From a checkpoint of a small transformer trained on Wikipedia.
Size: 11 layers, width 768, 12 heads of 64, MLP 3072 ReLU, vocabulary 8192, 90.9M parameters.
Architecture: learned positions, normalized queries and keys, attention and MLP in parallel.
Each number is 50 + 15 x the weight over the matrix's rms, rounded and kept within 0 to 99. Layers, rows and columns count from 0.

# layer 3 attention output (transposed), 768x768, rms 0.0272, rows 489-511, columns 480-527
84 82 27 47 66 38 13 52 57 44 54 69 86 48 35 40 45 51 31 42 44 74 32 72 64 47 51 33 56 40 39 54 54 44 44 43 37 55 79 55 47 59 52 49 43 53 54 53
29 10 38 51 52 27 61 43 34 32 59 56 55 33 35 55 50 49 51 31 24 54 60 55 63 42 65 50 61 56 65 48 42 55 31 41 38 50 47 45 68 81 42 31 47 78 74 56
53 50 67 38 24 70 69 30 52 61 61 60 62 54 34 57 56 47 18 76 46 76 59 50 50 66 44 70 71 36 64 41 40 49 61 39 42 50 37 52 56 54 52 36 58 44 44 49
64 49 63 40 33 69 65 75 67 72 42 52 42 44 56 65 38 31 60 49 50 58 34 42 48 15 33 49 23 28 64 56 34 31 39 54 81 46 34 58 67 28 32 79 36 32 15 52
60 50 61 58 15 47 58 38 23 59 70 44 78 43 46 66 29 17 67 61 25 62 38 65 10 38 24 22 62 56 37 31 32 71 72 68 47 43 06 70 27 70 44 60 39 57 45 40
35 64 64 83 27 68 66 80 41 60 63 59 59 62 36 46 49 56 72 61 53 66 44 55 48 47 48 50 40 20 44 52 24 48 72 59 61 50 41 90 42 40 48 41 22 23 47 40
37 11 31 53 68 45 64 58 69 80 48 79 54 72 26 62 66 58 62 58 60 53 55 43 48 21 30 68 57 32 49 56 48 46 61 23 35 58 65 62 48 83 57 49 48 61 24 68
48 66 57 57 59 63 53 19 60 37 44 57 45 45 32 55 45 72 47 36 65 46 53 60 51 26 59 14 60 45 67 47 40 35 60 58 58 55 60 25 29 69 46 41 38 53 38 71
60 58 62 26 59 49 63 43 50 16 43 47 60 40 67 35 63 38 59 68 37 57 45 65 47 56 32 33 66 59 53 57 10 51 55 51 53 62 51 42 24 36 55 68 42 71 73 41
47 57 56 62 37 57 55 47 63 50 41 48 70 30 56 31 52 16 61 67 51 48 45 53 57 62 36 35 62 53 59 66 43 47 69 46 92 67 45 58 29 62 32 72 46 59 41 39
52 58 48 28 48 56 54 54 30 34 81 30 47 25 46 41 70 48 54 36 51 56 57 39 48 25 66 40 49 52 66 45 38 40 22 49 57 45 44 52 58 56 32 57 20 59 59 53
48 52 58 37 55 57 53 34 47 25 75 29 58 47 56 40 28 70 40 63 54 24 72 56 62 60 77 57 28 18 35 63 33 50 57 35 53 55 48 58 18 59 55 25 70 37 53 53
37 50 37 58 62 41 51 28 43 57 51 80 21 28 40 33 45 50 13 48 64 61 34 63 52 65 42 51 68 47 50 54 34 48 72 47 14 55 47 57 35 81 43 38 66 54 63 69
97 55 56 45 62 44 57 69 85 39 33 76 34 59 59 52 71 67 47 56 56 45 59 50 50 10 63 51 61 62 24 48 49 60 26 46 43 41 22 33 72 26 80 99 38 41 59 46
48 58 46 49 34 44 62 49 64 52 33 37 75 63 69 32 71 71 50 36 18 26 42 41 73 49 34 99 59 49 53 59 42 29 52 90 55 73 63 43 74 36 41 54 31 40 55 53
62 75 77 51 26 75 25 47 65 53 39 53 43 64 65 39 56 35 27 36 32 56 58 31 73 56 78 39 52 34 66 64 38 61 59 49 56 39 32 34 20 53 41 47 52 30 77 50
85 43 40 55 43 42 60 15 50 30 23 66 61 57 58 43 62 52 43 66 54 53 22 32 45 61 47 38 69 68 69 41 70 74 78 56 46 40 58 59 60 48 41 20 58 54 77 32
49 33 56 57 60 48 72 41 57 53 50 91 56 20 38 66 52 43 65 37 35 43 34 60 37 46 43 25 46 79 75 34 44 49 42 49 62 50 80 13 54 62 42 56 68 46 48 60
31 69 71 53 47 40 46 57 70 62 73 49 40 40 71 57 31 67 78 84 75 34 42 55 64 36 66 55 45 60 51 55 55 50 45 31 55 37 59 82 77 27 50 49 58 47 23 49
48 73 53 30 62 30 50 46 44 35 68 54 72 67 70 31 70 64 00 24 37 43 45 35 45 36 52 66 24 55 59 64 63 65 61 33 54 41 50 52 43 74 70 58 56 49 39 48
15 44 54 55 48 45 48 25 61 39 58 48 63 55 48 63 42 48 64 39 20 54 36 53 47 71 58 81 59 28 49 50 52 44 71 63 65 46 34 41 47 39 74 41 54 55 44 62
57 57 57 59 65 74 54 62 58 62 32 34 48 51 63 33 63 41 23 70 56 62 46 52 52 42 40 65 42 32 30 46 41 75 24 67 46 51 33 49 70 66 30 72 25 54 42 47
55 86 66 63 58 63 26 76 33 49 67 56 62 47 44 56 55 55 36 63 54 67 51 66 62 69 75 38 32 37 67 44 43 32 43 36 25 48 55 62 50 47 23 23 58 44 44 32
# layer 3 attention value, 768x768, rms 0.0148, rows 490-511, columns 480-527
38 61 43 31 48 43 33 39 62 47 68 32 58 58 38 60 31 48 31 40 62 52 44 31 75 26 47 47 10 49 44 40 44 55 48 31 62 25 53 60 53 53 34 25 89 53 46 41
49 44 54 40 64 65 55 50 48 37 63 71 38 49 51 56 47 62 46 40 75 43 39 49 49 47 31 45 38 65 48 51 42 64 75 51 48 57 35 59 35 56 51 69 43 60 59 56
51 58 57 68 63 54 57 40 44 57 69 57 52 54 35 34 35 30 52 48 53 56 33 53 48 57 42 44 46 59 35 48 57 24 50 66 45 37 60 37 26 39 45 60 59 55 72 39
37 76 57 37 52 49 41 43 59 42 58 82 49 50 70 40 17 57 55 62 23 60 50 57 23 41 57 64 64 43 44 47 60 58 88 44 65 55 49 82 72 52 50 42 60 57 54 21
54 45 36 32 59 37 60 47 65 47 53 49 58 66 56 54 32 73 53 47 44 37 50 33 45 42 45 41 36 69 38 52 52 63 40 47 33 64 39 70 42 37 66 62 59 65 49 17
54 62 58 46 45 38 70 87 35 25 54 39 68 25 66 54 12 65 30 42 62 22 51 58 48 56 50 38 31 48 62 60 49 66 31 49 29 59 56 88 74 43 58 46 62 27 73 52
67 09 54 43 24 50 27 31 38 47 58 57 66 61 45 51 76 54 52 51 24 53 57 47 30 39 42 42 44 53 56 63 66 54 49 52 61 56 47 60 63 59 34 59 52 74 38 25
41 51 54 64 30 62 51 31 47 64 44 50 57 45 54 59 72 44 57 50 73 42 44 51 66 42 37 42 80 56 54 40 37 65 49 54 42 39 48 31 55 32 53 61 31 29 56 78
53 20 59 54 46 68 52 71 44 59 41 50 36 40 66 28 48 29 39 52 49 54 44 42 30 50 22 58 17 56 60 48 37 74 55 69 30 65 50 43 49 36 50 72 38 49 48 75
42 48 57 61 27 51 52 49 65 46 37 65 58 54 35 57 45 25 42 37 37 76 59 39 67 30 50 32 40 58 44 42 45 79 46 56 61 39 51 65 59 34 49 55 53 35 42 61
64 61 41 74 56 54 53 28 45 36 41 68 52 54 42 61 52 87 60 43 51 54 34 58 28 52 39 47 34 55 57 43 71 74 48 62 49 42 54 17 38 45 56 32 41 27 68 71
28 51 56 48 49 46 27 64 51 37 45 52 48 73 45 32 56 60 41 49 60 48 49 85 55 39 52 65 53 45 61 46 37 46 48 57 58 43 40 62 45 43 54 40 57 47 53 57
44 29 43 64 32 60 63 34 48 50 58 08 44 64 36 41 47 42 50 39 67 40 52 55 56 53 33 54 57 54 56 42 19 39 73 46 52 53 43 64 65 44 39 42 26 48 52 37
45 41 43 47 60 29 15 51 40 72 43 49 32 64 33 32 09 36 58 44 40 55 43 41 48 60 53 38 30 51 57 46 55 30 58 53 69 65 42 54 69 60 34 53 43 84 59 54
50 47 56 34 49 69 37 52 56 57 54 54 49 37 34 66 63 55 65 50 43 65 59 52 47 52 57 31 36 56 51 64 47 64 36 36 55 32 33 48 54 55 44 37 36 58 32 04
63 46 34 69 50 57 75 49 56 54 55 47 49 61 59 50 32 59 57 48 69 27 65 58 41 34 35 53 57 48 36 53 43 51 72 42 42 28 48 31 62 43 49 61 60 54 47 83
54 32 37 59 50 35 46 58 45 45 36 37 58 53 59 38 41 37 51 47 37 50 34 68 60 49 47 39 61 78 48 37 28 45 57 45 57 43 44 45 48 21 64 48 16 32 41 32
55 41 44 52 55 48 60 24 40 27 62 19 53 53 59 35 62 33 48 60 32 43 50 65 31 55 50 59 37 37 47 43 75 68 58 46 50 54 47 33 48 44 55 51 59 52 58 91
38 21 52 64 53 50 63 40 58 42 57 47 41 58 47 55 45 28 64 43 47 16 55 29 40 71 11 42 63 39 52 56 22 24 49 46 71 50 65 60 53 49 30 46 31 15 44 28
67 52 54 46 45 55 64 47 60 21 53 74 65 75 70 30 63 32 35 34 58 49 39 59 44 41 59 50 51 58 62 39 70 63 67 57 39 36 53 53 63 59 33 25 52 53 41 63
63 67 42 61 20 36 56 67 70 34 51 51 33 46 51 50 55 50 54 64 36 26 48 49 25 54 54 64 29 46 42 59 39 34 78 31 30 34 48 57 44 44 81 51 52 58 36 41
41 45 48 48 76 40 78 27 07 64 46 21 56 55 57 64 57 45 56 40 68 39 40 61 33 41 55 69 73 51 42 50 63 69 41 56 46 64 57 45 60 58 52 58 69 50 34 22
# layer 3 attention query, 768x768, rms 0.0201, rows 512-523, columns 480-527
59 30 51 48 55 44 41 16 35 44 79 43 33 00 59 43 36 18 64 47 58 43 35 71 31 50 64 51 28 81 51 58 47 47 67 13 55 44 53 49 58 48 44 73 29 49 46 60
38 44 59 44 45 53 47 57 44 59 49 32 53 30 41 48 45 47 42 63 39 46 53 40 64 58 42 60 41 56 45 52 35 77 26 33 64 35 55 48 34 91 65 65 68 34 50 55
33 48 53 21 60 45 14 38 45 51 47 45 36 60 80 41 35 36 30 62 63 52 45 28 45 45 95 51 42 34 56 68 77 40 41 40 40 49 66 23 47 55 46 67 42 26 53 53
37 61 42 29 45 52 42 47 52 52 36 75 32 33 87 72 52 82 20 36 25 33 45 44 69 34 69 45 47 35 65 32 49 50 41 62 58 41 41 30 40 42 58 50 26 71 26 41
58 19 51 66 48 56 61 70 59 57 61 43 35 49 52 33 41 47 48 53 63 39 66 36 71 53 56 47 76 55 40 59 48 99 52 63 36 47 50 60 73 50 54 38 53 73 50 63
49 86 47 62 38 78 26 70 50 22 46 31 38 50 44 47 54 65 58 44 50 62 46 45 59 45 37 30 45 35 48 46 36 59 40 42 35 68 30 27 46 48 55 48 45 48 49 52
53 36 44 59 39 53 16 43 72 30 54 51 51 46 41 53 55 40 53 45 49 54 63 66 47 54 57 46 50 82 49 46 51 53 41 56 40 24 54 27 38 47 55 28 44 52 44 59
55 51 54 67 75 73 24 36 33 37 85 31 60 32 84 59 89 49 46 23 75 66 59 42 70 59 54 64 56 47 54 59 68 60 65 47 43 66 64 25 44 74 41 33 44 48 30 16
40 44 50 46 40 38 49 54 72 72 57 54 59 69 65 52 68 43 51 58 52 69 54 38 41 28 50 28 52 67 63 45 40 44 70 60 47 69 68 58 42 50 71 54 44 39 63 68
64 50 50 39 26 47 32 74 45 52 33 74 41 54 37 31 78 54 43 56 46 35 37 47 45 59 25 44 53 39 55 60 43 52 90 70 54 43 48 45 52 30 67 56 56 33 66 62
49 52 71 43 58 43 59 27 47 30 49 54 38 39 46 72 50 30 28 55 60 38 53 60 75 62 56 66 28 43 60 64 58 37 42 45 80 42 43 63 77 22 73 37 48 30 26 55
50 58 52 67 63 51 70 47 70 50 69 76 65 35 57 66 58 50 57 34 50 40 57 58 57 56 44 24 26 60 53 46 25 52 43 45 59 17 72 50 53 53 53 67 52 46 68 90
# layer 3 attention key, 768x768, rms 0.0185, rows 512-522, columns 480-527
58 34 55 70 39 43 27 65 53 44 43 54 51 64 47 43 72 47 47 31 53 34 42 42 54 52 68 66 47 16 51 52 26 58 37 66 55 40 42 31 48 73 29 51 41 46 51 39
58 52 49 64 52 26 23 61 74 54 41 56 63 60 49 68 54 61 28 30 64 45 97 64 38 44 63 31 59 66 59 23 56 58 78 48 58 64 63 60 46 27 63 54 66 50 56 56
81 50 82 43 52 33 88 45 57 52 47 54 30 31 48 42 43 57 68 49 41 50 25 45 87 41 63 50 48 45 32 63 57 70 44 35 48 41 43 63 48 45 37 34 44 86 34 18
78 49 27 54 64 53 45 47 56 61 66 57 49 21 43 52 57 77 37 58 79 33 15 65 48 51 54 71 52 51 49 33 48 66 63 51 23 59 60 40 56 46 40 42 70 38 53 52
24 77 59 31 37 37 46 59 51 64 56 48 71 19 58 17 62 65 43 41 26 72 78 42 52 81 41 40 48 59 69 45 26 34 52 57 58 53 67 34 42 67 43 62 45 32 32 43
39 56 60 54 34 68 26 62 49 67 46 51 56 38 51 61 45 50 72 51 42 47 50 78 51 65 34 53 68 54 08 54 61 72 46 60 55 48 45 44 50 67 44 74 45 23 47 55
56 26 08 63 51 27 47 43 35 57 48 48 54 66 53 55 51 25 58 34 48 52 46 61 42 21 34 31 48 55 54 37 46 54 42 26 36 73 60 53 00 58 67 62 51 21 79 52
51 62 30 74 33 42 54 46 47 56 52 57 33 45 73 34 45 65 47 57 32 69 76 69 54 15 48 51 45 30 63 51 49 31 54 51 62 50 55 42 53 37 30 67 60 41 48 56
40 40 00 50 48 32 54 26 32 49 53 22 53 42 51 27 21 51 49 39 20 53 96 36 53 55 60 64 68 62 51 51 56 50 56 44 27 61 60 64 52 66 44 37 49 54 51 34
49 70 58 41 23 58 56 23 39 56 47 55 57 42 71 65 52 40 43 58 57 56 45 43 53 40 54 73 61 84 34 47 38 44 69 45 43 53 59 60 39 53 01 41 53 42 37 37
54 17 78 46 62 63 46 45 63 45 20 72 33 56 59 35 48 50 40 75 42 39 87 43 58 53 47 63 39 45 70 78 27 46 60 39 50 54 33 45 51 71 51 47 45 53 30 45